{
  "n_layer": 12,
  "d_model": 768,
  "n_head": 12,
  "n_kv_head": 12,
  "head_dim": 64,
  "d_mlp": 2048,
  "vocab_size": 32768,
  "activation": "swiglu",
  "norm": "rmsnorm",
  "norm_place": "pre",
  "norm_eps": 1e-05,
  "positions": "rope",
  "rope_base": 10000.0,
  "rope_fraction": 1.0,
  "qk_norm": false,
  "attn_scale": 0.125,
  "bias": "none",
  "tie_embeddings": true,
  "parallel_block": false,
  "extras": ["capped logits"],
  "init": "uniform",
  "init_std_qkv": 0.0225,
  "init_std_o": 0.0279,
  "init_std_up": 0.0322,
  "init_std_down": 0.0322,
  "optimizer": "soap_variant",
  "lr": 0.00882,
  "weight_decay": 0.0,
  "lr_head": 0.00833,
  "warmup_steps": 200,
  "schedule": "wsd",
  "decay_fraction": 1.0,
  "decay_shape": "linear",
  "final_lr_fraction": 0.0,
  "batch_tokens": 131072,
  "seq_len": 512,
  "doc_mask": true,
  "train_tokens": 880800000,
  "steps": 6720,
  "dataset": "wikipedia_en"
}
Each number is 128 + 24 x the weight over its row's rms, rounded and kept within 0 to 255. Layers, rows and columns count from 0. The size above them is the row's rms in percent of the matrix's.

# layer 4 MLP up, 2048x768, rms 0.0322, rows 1135-1152, columns 640-767
size [ 99  96 107 105 112  94  96  99  96 103 103 106  95 102 101  97  90  97]
[[185 142 104 123 150 116 118 109 109 131 127 116 153  80 117 121 119 144 133 152 134 123 133 116 120 146 154 121 106 143 119 138 141 167 156  99 162 126 142 136 143 162 124 106 179 108 145 115 105 155 128 118 138 140 120 136 140 123  86 111 128 134 107 103 113 106 148 112 149 129 125 186 105 114 168 129 107 103 141  68 146 139 148 112 125  94 114 129 119 105 125  79 110 110 123 151 119 142 138 130 101  80 121 169 184 146 143 152  86 144 163 118 144 124 125 106 116 102 106 150 171  77 116 156 165 136 107 170]
 [128 145 149 114 109  85 116 131 111 115  95  93 126 166 158 162  80 115 107 118 101 121 197 142 137  97 142 131 115  88 125 177 138 121 100 150 119 137 173 141 137 103 145 162  91  79 143 120 134 151 127 163 171 120  94 123 124 155 138 160 145 116 135 112 143 143  78 135 193 151  78 139 119 132 122  87 103 105 113 134 120 139 144 152 133  88 123 116 124 102 138 108  98 150 154 142 108 107 105 164 152 130 157 145 145 126 130 142 164 131 123 114 102 106  91 139 154 166 149 121  85  79 133 132 139 117  59 115]
 [199  95 136 153 107 157 117  99 107 126 177 163 149  92 175 137 135 135 112 152 146 124 105 134 122  96 143 106 156 143 116  96 127 115  99 118 122 100 157  90 129 108 126 116 126 115 152 129  82 112 124 132 116 142 133  94 151 103 165 104 169 139 111 120  91  81 128  84 132 158 140  88 111 113 134 148 130 102 116 125 142 110 122 166 162  71 152 114 168 135 208 113 100 159 110  91 101 111 123 142  98 127  80 118 157  79 141 132 123 117 133  92 149 116 130  96  81 108 110 145 133  96 106 133 133 104 136 129]
 [135 154 131 106 130 126 118 175 117 133 153 132 133 114 160 143 148 148 126 128 144 146 140 116 165  84 112 134 122  57 132 125  90 106  95 107 107 147 138 107 160 114 104 104 127 155 162 138 171 114 120 164 127 173 132 152 161 138 144 125 141  99 100 134 115 121  98 162 135 112 135 115 112 108 136 100 161 157 113 130  94 103 138 148 141 143 112 133 160 122 151 138 137  89  96  68 132 131 109 105 158 138 149 136 147  74 125  95 134 109 204 134 114  97 111 124 127 128 160 120 134 128  79 137  86 121 130 173]
 [125 137 103 132 112 111 118 143 136 128 121 102 166 154 158 117 133 141  99 114 136 129 112 151 136 116 139 166 131 155 105 128 166 130 121 137 121 132 102 126 175 105 133 145  89 141 136 110 128 171 146 124  76 137 142  96 123  91  80 123 123 127 130 153 122 123 112 136 156 159  63  63 135 149 141 125 176  82 135 142 106 106 175 196 155 177 138 134 139 123  93 118  77 113 112 162 151 137 137  91 135 148 108 109 112 117 102 164 168  92 157 122 120 122 132 122 122 109 141  85 104 127 137 132 149 158 142 138]
 [140 123 155 155 115 124 124  83 135 106  91  91 110 128 118  87 115 143 138 121 131 127  71 142 159 127 103 139  82 103 172  85 152 129 127 104 144 142 131 156 101 124 150 125 146 137  94 112 117 128 115 139 116 154 115 138 117 138 178 118 128  86 183 150 108  94 169 117 118 104 144 151 107 115 150 126 104 114 110  97 145 161  96 148  92 128 146 128 172 115 149 157  96 116 123 165 128 130 100 108 125 114 141  97 139 127 115  71 142 123 146  99 132 146 155 141 139 150 146 126 133 146 155 123 191 160  89 144]
 [127 154 138 108 163 109 178 116  80 121 105 112 134 128 145 114 146 157 141 124 148 135 113  97 148 121 126 135  86 115  97 112 131 181 103 123 120 132 171 155 108 154 135 150 114 141 127 155 134 162 109 140 156  61 134 157 105  92 107 105 101 124 151 132 115 140 164 162 102 124 141 124 124 154 120 151 154 111  85 117 167 148 124  84 142 139 116 115 143  88 148 150 110 126 178 112  89  97 100  95  92 133 138  91  90 113 181 121 134 126 127  98 118 128 104 160 171 155 115 123 154  98 132 147 127 106 153 117]
 [119 166  95 113 144 130 152 142 125 152 166 102 148  94 122 153  88 166 145 136 173 125 149 140 113 135 119 121 138  95 105 126 110 101 120 173  66 103 106 167 100 126 102 112 117 126 127 157 128  97 168 147  98 158 101  86  75  98 125 160 113 102 121 149 132 156 143 113 114 108 161 101 119 163 104 114 135 133 134 130 108 138 121 133 116 138 143 137 106 136 135 153 135 128 136 109 125  93 170  62 147 135 141 128 121 147 157  96 143 134 123 108 115  73 137 191 125 153 146  99 107  98 160 116 156 155 146 137]
 [111 140  89 149 121 145  91 150 128 122  97 163  91 150  95  92 135 120 130 172 147 113 144 188 134 120 159 129 116 138 122 144 146 151 134 137 147 129 160 107 134 126  96 125 117 132 143 121 128 114 123  82  80  75 158 120 161 125 144 112 129 110 157 140 149 172 131 147 158 138 131 100 140 129 145 147 109 143 142  98 141 141 158 101 101 129 130 156 132 190 132 174 133  98  97 130 143 117 125 151 133 129 165 131 162 168 124 110  97 149  94  90 124 147 162 113 103 137 108 138 147 112 133 137 117 135 174 133]
 [137 160 104 100 152  64 105  95 137 117  91  96 128  91 153 133  95 126 179 140 103 112  66 164 133 117 145 118 168 148 120 128 143 137 113 112 148 104 122 109 175 118  91 142 121 149  92  91 141 131  96 161  96 128 120 126 120 163 136 108 130 102 146 126 144 169 184 137 157 103 129 114 108 149 135  91 120 171 158 108 110 143 164 117 154 141 143 134 130 134 140 108 139 144 152 166 147  87 109 123 119 102 101 107 122 129 130 111 128 154 120 133 130 161 120 155 132 104 130 130 138 114 176 139 125  80 101 113]
 [111 126 107 129 161 173 137 103 111 135 115  92  95 137 174 106 123 124 106 131 186 146 104 105 149  96 131 142 110 143 135 139 132 136 135  93 132 142  76 118 137 158 126 126 130 172 156 114 114 125 139 147 149 139 119 147 168 122 151 139 124 167 144 103 136 101 106  83  96  93 127 140 147 122  89 168  93 148  76 138 115 129 107 167  88 113 133  98 135 138 150 114 128 125 123 148 139 148 126 112 124 156 150 114 140 131 119 156 150 132 121 164 126 150 109 175 160  97 143 123 110 122  88 114  92 125  90 123]
 [163 121 154 137 131 151 104 124 172 147 111 134 143 129 114 133 135 117 116  97 123 127 137 147 130 157 142 111 123  93 129 123 124 105 137 132 125 139  99 114 116 131 119 133 165 172 138 117 142 115 134 144 153 160 125 127 124  82 141 104 125 143 137 162  74 184 129  88  97 137 125 114 149 145  90 137  92 152 140 154 140 143 143  83 124 126 131 114 134 140 114 160  99 128 152 103 113 149  58 117 115 137 158 146 103 108 149  75 104 143 133 104  92 122 131 159 151 102 104 109  80 141  86 122 140 129 135 110]
 [ 99 108 139  74 112 151 144  89 143 127 133 112  67  84 145 143  94 102 138 101  71 137 142 146 122 119 121 146 115 106 156 132 153 165 126 115 112 138 108  78 120 154 128 143  95 145 106 156 109 102 120 119 153 110 151 135 120 122 143 137 140 125 115 112  89 104 115 169 112 141 112 124 146 142 129 143 120  69 120 110 115 130 102 138  62 106 150  56 155 167 117 147 139  96 154 123 152 110 153 114 151 103  95 154 118 108 118 132 148 101  99 138 154 184  99 155 111 188 123  91 168 110 124 105 161 108 167 206]
 [145 150  83 116 126 126 158 112 139 126 153 164 101 131 138 125 145 143 164 105 155 109 122 148 135 121 131 119 101 114 132 160 120  97 166 119 141 175 143 131 104 131 175 124 127 164 174 160 144 159 111 113 123 116 104 137 124 171 155 106 145 129 150 122  97 123  89 141  92 102 160 121 177 137 102 116 125 103 155 112  73 123 110 154 104 144 112  91 130 111 116 138 130 144 147 108  95 148 137 176 135 122  97 113 156 157 114 131 142 142 156 131 133 128 136 118 134 125 182 113 121 145 158 100 136  62 176 116]
 [120 136  94 112 157 128  90 124 142 156 173 107 117 222 129 167 151 142 115 110 150 158 133 148 142 115 124 118  93 144 136  98 144 145 126  96 142 124 145 139 140 152 164 120  75 133 160  80 154 101 144 119 139 130 108 146 156 132 103 118 164 180 109 127 126 132 142 115  95  79 142 137 132 121 158 165  98 122 111 118  88 111 147 134  94 125 126 126 151 127 145 116 139 107 137 127 127 128 145 104 163  83 106 127 146 131 116 123 133 124 111 115 123 104 127 159 159 172 110 123 127 121 129 132 111 151 127 128]
 [152 190 153 114 133 141 160 124  97 115 115 151 110 103 144 106 118 136 187 125 127 148 172 148 127 159 170 107  89 133  89 142 103 165 115 112 109 104 109 109 135 114 160  99 199 107 131 101 131  61  97 126 115 108 147 128 139 154 165 147 101  91 170 153 122 121 109 121 166 126  89 127 127 145 131 107 189 134 133 110 119 128 164 129 183 143 105 153  97 147 151 118 150 105 145 116 135 152  88 124 163 174  94 186 115 143 133 139 122 165 128 125 141 137 128  93 112 113 139 165 100 154 141 117 116 107 125 126]
 [138 109 115  88 154 118 117 117 105 128  98 126 127 152 112 100  79 142  74  86 130 120 116 128 161  98 126 105  95 153 109 132 142 118  84 140 156 113 132 103 126  89 158 112 159 126 122 155 182 118 150 122  92 156 163 136 101 110 134 140 112 115 137 165 110 131 108 130 142 110 105  90 122 152 155 116 118 170 111 167 151 152 105 128 108 124 114  83 132  98 183 180 143 114 116  83 122 142 164  96 143  92 135 149 137 146 154  86 153  69 135 101  86  97 146 104 103 155 120 121 106 143 144 121  91 150  99 129]
 [ 96 155 132  98 122 115 119  77 150 103 127 134 138 103 138 128 121 134  81 118 132 132  95 126 154 128  91 106 156 121 144 145 163 121 129 140 136 120 157 116  96 125 149 143  59 165 110 153 123 146 147 145 144 140 104 109 161 121 138 121 143 136 141 133 112 125 105 126 122 120 102 115 106 136 179 107 110 167  74  76 127 112 115 182 147 108 131  94 130  90 124 129 119 121 110  77 119 166 132 125  80 168  98 144 148 127 114 143 107 151 149  92 134  99  98 147 132 109 150 145 126 112 195 124 128 145 168 133]]
# layer 4 MLP down (transposed), 2048x768, rms 0.0322, rows 1135-1152, columns 640-767
size [ 99 101  96  97 100  95 104 106  95 102 101 100 103 100  98  97 101  97]
[[165 140  83 102 162 109 145 133 160 142  96 120 160  89 158 132 134 105 110 132 105 111 107 143 132 135 162 129 156 135 115  75  90 183 112 105 114 129 138 124 140 126 167 134 127 129 145 142 141 158 136 152 157 134 162 135 109 136 115 117  46 115 138 128 119 141  87 126 105 122 126 156 133 171 157 102 141 145 120 118 153  95 140 112 156  97 131 129 100 126 114 129 121 107 145 155 101 121 168 126 132 130  53 108 137 134 134 170 138 154 122 110 141 134 107 116 140  99 117  89 174 104 153 131  95 117  88 109]
 [106 150 117 152 131 133 110 157  83 136 151 110 134 129 150 143  98 111 126 126 182  93 116 167 119  92 140 137 146 122 130 138 113 149 123 108 161 125  85 115 158 141  97 138 128  69 123 126 146 121 151 109 139  88 113 122 103 156 123 109 121  86 120 145 170 140 128  70  91 116 145  98 189 152 139 102 130 144 107 125 126  98 132 123 136  82 134 139 123 122 137 136 124 159  99 108 137 129 126 121 139 171 116 114 121 108 176 104 150 133 113 105 115 114 104 146 150 134 133  98  94 127  98 177 144 111 148 126]
 [105 130  85 142 160 100 117 123 144  89 105 161  96 129 114 146 127 134 122 161 108 166 117  89 152  96 152 155 119 125 126 137 135 124 124 128 141 108 127 102 134 116 103 106  82 138 137  95 116 164 151 149 132 131 117 100 123 188  93  93 108 159 175 149  86  80 167 151 117 141 109 118 136 131 146 117 118 126 141 156 114 130 129 126  84 124  96  92 113 139 130 122 100 110  97 128 137 120 129 111 109  93 104 132 126 173 106 119  87  98 164 124 106  81 145 138  95 152 130 127 101  87 170 159  96 111 126 126]
 [121 118 165 120 131 181 154 108 131  89 149 115 111 133 130 122 146 111  93 113 113 111 163 149 116  63 102 125 145  93 119 154 124 106  91 113 141 161 112 156  96 161  98 125 101 129 144 139 118 143 132 134 146 154  63 143 143 157 124 145  93 135 105  98 155 125  99 141 122  97 146 157 108 107 127 138 125 102 106 144 126 101 128 147 105 165 102 120 113 128 144 130 128 161 108  79 139 119 127 130 120 118 146 124 149 127 140 120 158 103 155 123  72 110 134 142 145 111 163 142  75 117  93 119  90  93  89 145]
 [107 110 166 115 120  89 109 126 139 168 119 109 125 165 107 149 144 125 147 127  94 148 112 171 152 165 104 135 129  96 162 132 126 106 124 106  98  88 131 111 126 155 116  94  89 120 108 140 134 139 142 138 136 143 162 125 200 131 126 127 135 116 140 189 153 116 155 147 167 102  93  86  78 147 143 114 132 161 133 121 106  74  98  92 125 145 142 155 161 135 121 109 106 108 153 134 155 133 145  93 122 122 126  56 143 138 130 121 129  95  96 150 103  76 128 113  95 157 158 135 123 122 140 118 117 126 162 149]
 [162 175 119 126  93 139 137 112 153 124 131 148 150  91 129 153 111  69 154 110 118 167 149 143 126 107 139 105 176 140 121 140 125 120 111 137  72 125 142 133 128 121 101 116 123 132 123 114 142 150 153 133 108 132 141 101 125 117 138 148 116 143  97 106 130 130 129 111 128 137 156 128  70 110 114 137 136 161 124 107 157 141  71 140 175  86  76 113 104 132 141 102 122  90 132 148 174 152 134  89 124 112 121 105 145 114 133 103 106 113 130  80 138 119  91 145 113 137 130 138 163 104 104 150 158 112 136 110]
 [122 190 115 153 126 129 165  86 113 148 153 155 143 101 135 129 128 130 159 126 117 155 107 145  79  92 140 147 122 103  92 109 145 115 138 121 149 147 118 150 142 175 112 140 137 140  95 101 130 119 146 126 154  89 155 112  89 106 111 154 105 118 192 166 144 139 126 169 136 154 117 133 182 140 148 113 130 163 100 138 141 141 117 146 159 118 115 173  85 119 126 122 135 121 105 106 115 101 104  95 115 130 140 104 148 101 114 124 135 114 138 126  97 154 114 141 111 151 132 158 149 120 122  95 122 112 119 108]
 [125 118 152 103  97 148 155 133 141 123  99 129 156 106 158 162  85 190 106 105 137 109 166 177 163 106 112 141 125 118 125 160 149  87 166 156 101 100 183 117 155 116 139 125 135 117 123 134 125 110 117 101 170 112 114  68 123 130  82 117 140 132 107 127  85 117 117 124 146 148 119 170 120 163 120 137 120 190  99 139 147 122 177 158 159 158 153 133 139 119 100 159 131  97 111 114 151 100 136 100 141 118 132 159 166 110 151 112 111 110 156 104 123 110 118  94 154 142 139 139 125  97 136 104  88 124 162 123]
 [143 127 178 118 126 176 169  89 122 162 140 116 193 146  91 154 145 120 159 131 114 113 135 137 136 133 112  93 122  87 142 118 101 172 119 127 177 207 125 169 159 156 109 114 115 117 149 128 154 142 161 183 120 120 152 166  77 135 117 141 161 152 122 162 121 128 105 117 110 149 147 153 154  91 133 122 133 142 133 125 180 200 175 138  81 154 126 137 157 132 121  80 127 125 115  94 136 128 154 131 121 144 155 146 132 139 160 139 170 153 103 130 146 134 142  84 173  81 110 108 130 153  92  91 121 142 142  99]
 [154 142 102 135  69 131 133 152 162 125 129 133 141 141 109 100 169  81 131 121 144 110  88 163 135 138 139 166 123 121 142 124 133  86 114 144 137 141 111 120 176 133 135 120 176 157 120 123 118  87  84 108 134 118 104 132 136 117 117 136  62 116 113 137 129 135 175 157  86 153  90 104 139 136 162 124 124 112 154  76  97 118 133 169  93 140 130 167 133  75 174 159 116 112 125 100 110 119 115 125 133 131  87 117 127 178 112 143 141 110 149 133 116 166 104 156 168 158 121 140 122 117 159 127 129  81  71 109]
 [150 124  87 119 186 137 138  91 141 104 110 114 105 141 146 123 119 143  91 191 186 135  94 107 142  95 186 109 137 109 114 144 108 117 105 179 135 106 137 147 121 176 153 141 131 107 144 117 181 138 104 142 137 140  96 127 103 158 147 131 116 138 153 161 107 110 153  53  70 136 150 155 129 159  96 142 166 158 157 138 141 115  78 141 102 134 141  96 109 111 128 162  97 114 132 136 142 115 136  88 128 144 157 109 141 116 131 124 179 110 145  93 125 144 135 152  83 131 117 133 105  68 123 141  83 150 106 138]
 [112 131 142 135 131  94  65 173 134 156 132 131 141 131 148 122 144 149 159 120 139 161 138 123 123 131 150  83 107 133 177 120 113 111 173 130 154 133 130 150 113 102 132 114 141 154 119 105 116 125 117 157  94 159 148 102 128 109 136 108 120 107 111 152  65 126  99 108 126 131 129  92 155 168 100 148  92 138 124 141 135 126 109 118 108 114 127  96 102 100 136 157 168 123  99  90 103 163 108 132  82 128 144 158 108  96 139  97 112 141 118 120  81 117 107 102 123  90 110  78 113 142 129 156 131 120  70 162]
 [140 135 117 115 141 173 109  89 106 121 144 124  68 132 149 122 117 106 130 111 126 117 127 128 176 128 146 129 124 113 151 139 146 157 162 129  99 140 108 134 157 121 123 115 118 129  64 148 144 175  92 148 120 120 165 167 142 111 128  91 150 154 119 137 117 109 128 142 114 156 137 138 121 124 147 110 132 147 161 137 125  95 136 166 139 124 169 131 168 159 114 133 140 108 152 114 150 138 132 109 149 161 162 125 147 115  91 147 150 130 104 135 151 156 157 108 131 170 156 118 107 105 138 126 175 156 100 121]
 [123 139  72 174 155 119 118  92 109 154 126 114 117 176 128 135 115 165 131  95  99 112 143 122  82 138 124 152 148 121 112 127 145 146 113  82 171 160 110 113 142 144 117 157 123 133 104 156 125 128 149 140 136 168 113  81 133 171 175 138 108 123 100  71 110 155 118 116  61 141 143 165 142  82 138 110 136 132 152 107  80 111 137 102 165 137 129 109 181 120 116 144 162 152 129 116 122 105 156 133 136 118 132 109 122 150 124 150 149 103 111 128 168 136 139 128 140 159 132 111 140 120 132  97 147 145  89 116]
 [124  62  82  95 135 153 155 116 107 145 143 116 122 120 143 130 107 138  86 125 105 133  80 159  89 153 103  81  92 146 177  85  88 106  99 140  86 112 149 154 136 120 147 121 131 130 109 123 141 129  89 102 120 125 125 118 137 123 129 156 125 172 150 105  82 138 110  98  82 141 107 147 138 108 130  71 141  91 112 124 171 151 153 136 126 141 161 120  76 123 175 134 160 174 137 143 151  98 172 138 109 133 113 126 121 146 129  92 118 113 141 110 113 133 140 139 141 112 118 132 133 132 105 164 122  92 140 150]
 [120 165 163  96 119  64 112 139 111 120 184  95 137 110 115 144 109  72 113 155 136 148 118 124  90 135 128  92 104  80  99 103 150 139 149 138 140 128 167 125 122 184 144 114 128  75 165 127 134 124 104 142 139  88 112 164 123 111 166 106 105 131 114 135 133 123 139 110 150 118 130 133 126 104 150 121 151 144 137 113 102 180 128 119 106 112 130 141 109 111 148 129 177 123  57 130 169 114 100 142 122 152 144  93 133 117 173 146 168 127 134 136 102 137 129 124 133 158 143 141 104 147  97 153 152 111 129 119]
 [130 149 132 112 108 155 120 132 123 110 155 109  97 146  93 127 105 118  68 144 112 111 126 153 142 146 142 131 108  99 124 181 134 133  83 163 121 139 122 117 161 113 154 132 134 131 137 155 126 109 173  94 153 144 111 112 148  94 156 166 142 102 144  95 123 127 143 131 123 176 149 121 140 101 159 138 140 151 132 136 133 128 144 112 149 120  97 135  85 112 145 102 160 136 158  91 113 132 122 140 127 169 138 159 131  98 157 116 115  92 150 128  77 128 144 159 143 136 124 118 109  77 105 145 113 145 105 168]
 [151 130 166 171 120 134 144 115 132 104 108 137 123 157 128 109 101  85  93 128 134 114 117 192 143 104 147 112 124 121 141 125 146 148 143 146 115 126 115 102 145 151 130 109  69 152 123 110 130 114 156 101  90 106  88 104 165 107 142 121 130  97 103 162  74  77 130 160  91 144 119 117 133 122 150  91 101 118  98 120 109 165 111 174  85 110 141 140 109 101 119 174 125 104 172  92 111 148 178  94 130 173 153  82 123 152 151 141 130 130 166  99 118 144  83 148 132  98 136 154 148 149 111 135 143 149 129 156]]
# layer 4 MLP gate, 2048x768, rms 0.0322, rows 1136-1153, columns 640-767
size [ 96 107 102 106  96  96 100  94 105 105 110  98 100  97  94  91 101  96]
[[121  98 114 144 168 140 115 135 167 149 113 174 174 141 126 152 144  60 152  99 110 144  97 103 155 127 116 153 186 105 131 175 131 146 107 118 143 115 161 100 136  98 161 139 148 211 119 126 131 121 147 156 146  65 127 164 137 156 162 132 100  90 107 158 113 143 101 126 110 130 151 173 143 146 119  86 156 124 123 119 165 151 133 116 152 124 109 133  96  59 128  74 114 126 143 150 136 119 119  97 144  81 121 158 120  89 109 133 160 137 154 112 103 144 136 144 104 150 118 138 135 140 135  93 187 128 119 118]
 [ 47 148 123 109 135 141 139 142 160 101  98 135 106 155 109 143 122 152 136  98 129 111 132 143 140 173  83 100 158 126 122 201 113 131 171 138 112 140  96 127 158 125 109 132 124 143  88 137 129 155 152 114 169 128 114 153 120 152 131 105 140 166 168 132 137 111 110 188 116 171 129 140 142 125  83 112 163 117 122 116 150 113 129 132 120 195  92 142 114  88 109 155 111 108 118 135  92 105 139  96 145 148 139 156  77 160 118 126 168 138  94 154 126 113 137 182 136 138 135 131 121  77 126 114 151 104 166 148]
 [ 94  64 156 143 120 112 127 111 135 111 126  83 171 162 168 169 120 136 147  84 145 156 118 135 155 189 149 130 138  81 101 144 108 130 181 132 149 139  90 139 120 117 109 110 136 133  89 101 123 189 126 104 206  97  70 115  89 100 155 119 175 103 116 131  74 154 171 115 110 134 119 136  89 139 144 126 124 126 159 145 115 149 117 123 136 158 135 137 119 165 114 136 149 166 131 105 139 123 104 157 141 156  79 162 153 152 146 117  96 158  67 170  84 170 130 109 130 125 137 106 117 130 118 140 149  95 110 127]
 [132 123 101 118 146 137  96 186 135 143 117 126 123 113 110 130 120  90  99 137 135 126  93 112 112  83  92 171 109 117 105 155 107 153 151 131 100 115 174  89 145 138 120 116 164 135 147 157 106 130 143  98 112 137 128 164 118 126 134 154 113 105  99 131 147  82 153  98 152 143 172 139 130 193 130 148 144  52 170 121 115 162 139 109 146 156 101 117  89  86 148 174 130 121  87 121 118 123 102 170 164 116 141 163 148 124 134  94 104 161 143 105 148 142 101 101 128 127 139 157 188 127  99 121 137 145 125 109]
 [126 121 122  91 150 130 135 110 138 163 117 117  96 106 127 133 118 122 165  88 184 132  97 143 102 116 147 130 116  83 123 131 155 158 134 157 128 160 126 120 108 140 129 142 177 141 150 124 112 123 119 141 151 106  92 113 141 113 144 122 151 126  82 129 126 113 118 134 127 172 121  87 113 146  88 123 126 125  65 131 114 153 157 169 117 110 154 146  72 112 125 139 156 132 115 144 161 108 114 105  92 125 152 164  83 168 116 139 155 103 132 117 135 127 139 109 111 155 131 136 173 135 121 100 116 143 100 135]
 [107 144 102 154 129  88 139 111 145 118 109 117 140 152  89 145 104 141 144 148 105  79 115 103 131 152  94 109 164 132 133 159 152 153 100 132 131 116 122 155 130 105 152 139 112 132 105 143 108 135 146 155 148 131 134 137 132 102 120 138 116 154 127 119 130 124 175 124 144 146 107 121 121 135 111  99 172  91 131 122 150 114 111  93 100 128  92 104 187 139 109 156 104 160 160 135 133 121 148 108  98 119  78  99 160 132 149 132 151 175  87 167  88 133 129 119 137 131 154 114 140 124  86  98 117 115 102 149]
 [115 140 107 136 113 139  94  88 101 183 109 106 137  63 103 162 105 115 154 136 132 127 104 129 154 111 117 138 125 124 100 108 118 139 124 115  93 138 146 139 137 139 106 133  99 133 101 144 132 176 125 119 115 121  91 184 127 127 115 156 101 109 104 123 106 194 123  93 142 119 123 109 133  86 128 114 135 110 108 153 149 159  96 147 125 113 130 135 120 115  81 126  97 140 120 178  89  98 100 120 150 136 129 145 116 110 136 110 129 152 166  88 114 143 147 115 121 167 113  84 126 125 143 121 127 141 125 133]
 [117 148 145 117 134 122 137  87 110 110 131 130 130 136 105 125  93 117 130 136  77 114 138 132 116 142 140 109  87 150 114 115 154  93 132 137 128 151 116 131 122 105 185 142 159 109 107 132  92 166 113 151 180 162 126 116 148 129 141 126 135 104 108 166 143  90 104 135  99 105 151 150 125 132 125 109 146 118  99 118 150 120  66 147 130 150  96 145 130 105 140 109 141 104 108 146 116 103 113 111  99 109 111 130 102 130 101 156 116 136 141 104 129 130 131 152 202 129 154 130 162  93 142 148 140 136 146 159]
 [114 123 128 127  99 143 151 112 121 103 139 152 122 155 126 136 156 114 133 147 155 133 145 132 144 108 116 120 173  96 129  92 159 134 120 150 133 148 129 156 153 121 124 123 146 130 165 138 151 156 162  96 134 117 114 130 124 126 151  96  93 142 147 143 125 122 120  77 143 120  79 126 140  91 147 129 168  79 111 102 107 145 122 109 102 117 109  68  99  91 116 175  97 172 139  80 142  75 121 112 118 130 142  75 116 110  69 120  97  94 136 106 124  97 121 148 152 154 188 105 124 134 137 108 153  96 112  97]
 [ 97 116 144 173 133 123  86 100 120  93  99 119 133 131 154 138 144 112 128 145 143  89  94  82 111 121 135  75 167 132 137 141 145 114 101 100 136 138 121 151 135 138 129 110 144  94 146 116 170  97 189 128 135  53 131 145 157 128 107 166 106  93 126 129 117 171 212 140 129 137 146 110 126 123 110  87 134 132 112 141 152  92 150  75  98 140 123 109 145 142  91 148 139  86 107 126 153 104 148  95 155 141 129 135 128 157 118 115 124 149  92  91 111  87 158 150 133 116 104 105 145  97 143 168 114 103 155 152]
 [122 125 169 141 112 123 131  78 120 150 135  88 138 101 130 124 178 111 163 118 116 145 168 129 141 142 123 115 113 132 147 158 143 133 123 119  98 146  67 160 110 137 145 112 144 106 104 155 113 172  88 127 114 127 105 142 164 113  78 111 137 116  89 136  81 157 147 122 153 153 107 151 162 147 128 112 131  95 168 146  83 122  68  83 107 131 124 102 138 128 136 123 115 128 110 121  88 150 121 173 164 140  88 106 124 145  90 157  92 113  87 121 122 150 128 167 116 129  96 159 122 101  84 119 117  84 121 120]
 [184 154 143 167 131 152 148 135 131 137  84 138 127 104 129 117 160 152 101 140 127 130 190 138 136 109 105  91 171 105 131 119 124 100  97 127  86 163 123 159 129 149 109  97 127 131 167 173 150 141 120 156 141 124 119  93 113 138 108 152 100 146 128 162 107 122 129  99 127 150 153 134  98 147 118 128 140  50 139 122 161 124 145 140 135 104 128 138 158 132 120 111 128 149 100 114 137 132 139  57 132  74 141 127  89  91 147 133 114 106 129 121 147 126 143 124 128 116 115 118 132  93 132 125 157  93 117 116]
 [146 102  86 132 125 122 117 158 107 131 116 130 120  87 149 155 104 136 107 120 141 123 111 104 120 150 110 106 141 101 136 153 170 137 124 123  89 143 162 153 157 103 122 144 123 136 141 136 134 159  95 139 148 117 115 108  87 126 135  91 150 123 137 147 175  91 141 157 125 133 121 119 125 178 140 130 112 126 136 120 117 142 174 140 140 149 132 138 108 140  83 155 106 143 136 108 162 117 105 159 136 122 115 149 126 170 133  90 119 123 105 139 148 155 118 126 108 136 176 156 117 111 142 157 126  80 102 141]
 [119  63 120 128 152 122 120 135 119 127  79 122 103 129 105  97 134 123 163 117 104 153 168 105  72 146 138 171 114 126 130 139  81 192 123 153 119 149 127 122 134 139  92 120 141 130 122 126 114 138 159 111 101 134 136 121 124 137 171 133 141 163  98 141 154 140 117  81 138 154 123 155 143 172 156 131 128 132 146 129 143  87 132 121 165 113 114 139 132 130 139  70 136 143 135 137 173 130 109 128 140 110 138 114 115 160 134  91 123 124 145 136  95  86 147 115 143 109 121 133 132 116 137 154 114 143 122 150]
 [112 134 146 133 100 173 104 115 113 133 122 117 114 103 134 116 122 124 165  89 140 132 128  92 147 139 110 129 105 140  88 148 132  97 159 153 136 133 134 147 117 130 112 164 133 112 131 144  83 138 161 115 175 118 139 107 104 138 149 112  93  78 106 130 145 139 154 118 114 126 151 105 117 105 108 162  89 121 112 128 119 158 173 141  78 129 114 102 111 143  89  95 142 144 163 128  77 121  77 148 131 111 136 121 103 121 127 120 181 118 103 124 108 121  62 151 141 105 144 153 103  92 121 169 126 112  91 184]
 [117  97 100 130 135 115 133  93 146 153 128 106  86 148 134  84 128 148 149 105 146 174  65 161 171  93  99 150 107 113 106 149 129  57 130  49 166 110 105 161 133  93 155 103 164 169 123 105 178 141  88 155 183 151 125 146 100 110 147 128 103 159 137 177  98 144 118 134 136 147 122 165 153 103 136 105 114 126 107 152 121 131 114 125 149 137 120 132 123 132 138 121 125 118 112 122 128 151 119 119 100 123 157 127 142 138 117 137 154 143  86 140 115 107  97 159 151 122 113 120 123 104  94  33 102 139 169  77]
 [151 121 176 151 120 141 129 109 113 114 103 127 131 125 134 159 121 120 138 103 166 181  75 123 161 152 131 142 129 118 151 144  80 100 144 150 127  97 129 164 114 114 103  97 114 137 116 150 121 160 140  98 122 153 149 117  72 133 128 147 128 129 103 141 156 106 136 129 131  88  98 102 143 179 156 162  98 153 116 113 142 113 123 177 139 122 131 143 105 115 124 148 119 110 127 118 114 175  80 114 161 120 145 130 144 141 136  99 160 170 151 134 112 137 126 155 137 106 115 130 136 125 113 130 140 162 117 126]
 [148 139 139 129 153 122 135 122 135 132 141 163 151 177 135 117 126  86 119 137 147  83  99 137 157 154 155 126 155 110 116 166 130 103  91 122 119 127 150 138 107 131  89 107 117 110 116 147  97 127 133 136 122 159  93 117 138 168 153 134 118 115 151 129 148 123 117 131 130 111 135 102  83  93 111 143 124 143 132  95 118  92 149 105  84  55  97 121 111  98 124 136 177 144 150 130 123 153 123 148 125 106  98 131 153 144 171 173  90 107  98  96 113  93  81 177 112 130 135 103 153 126 117 126  82 126 144 132]]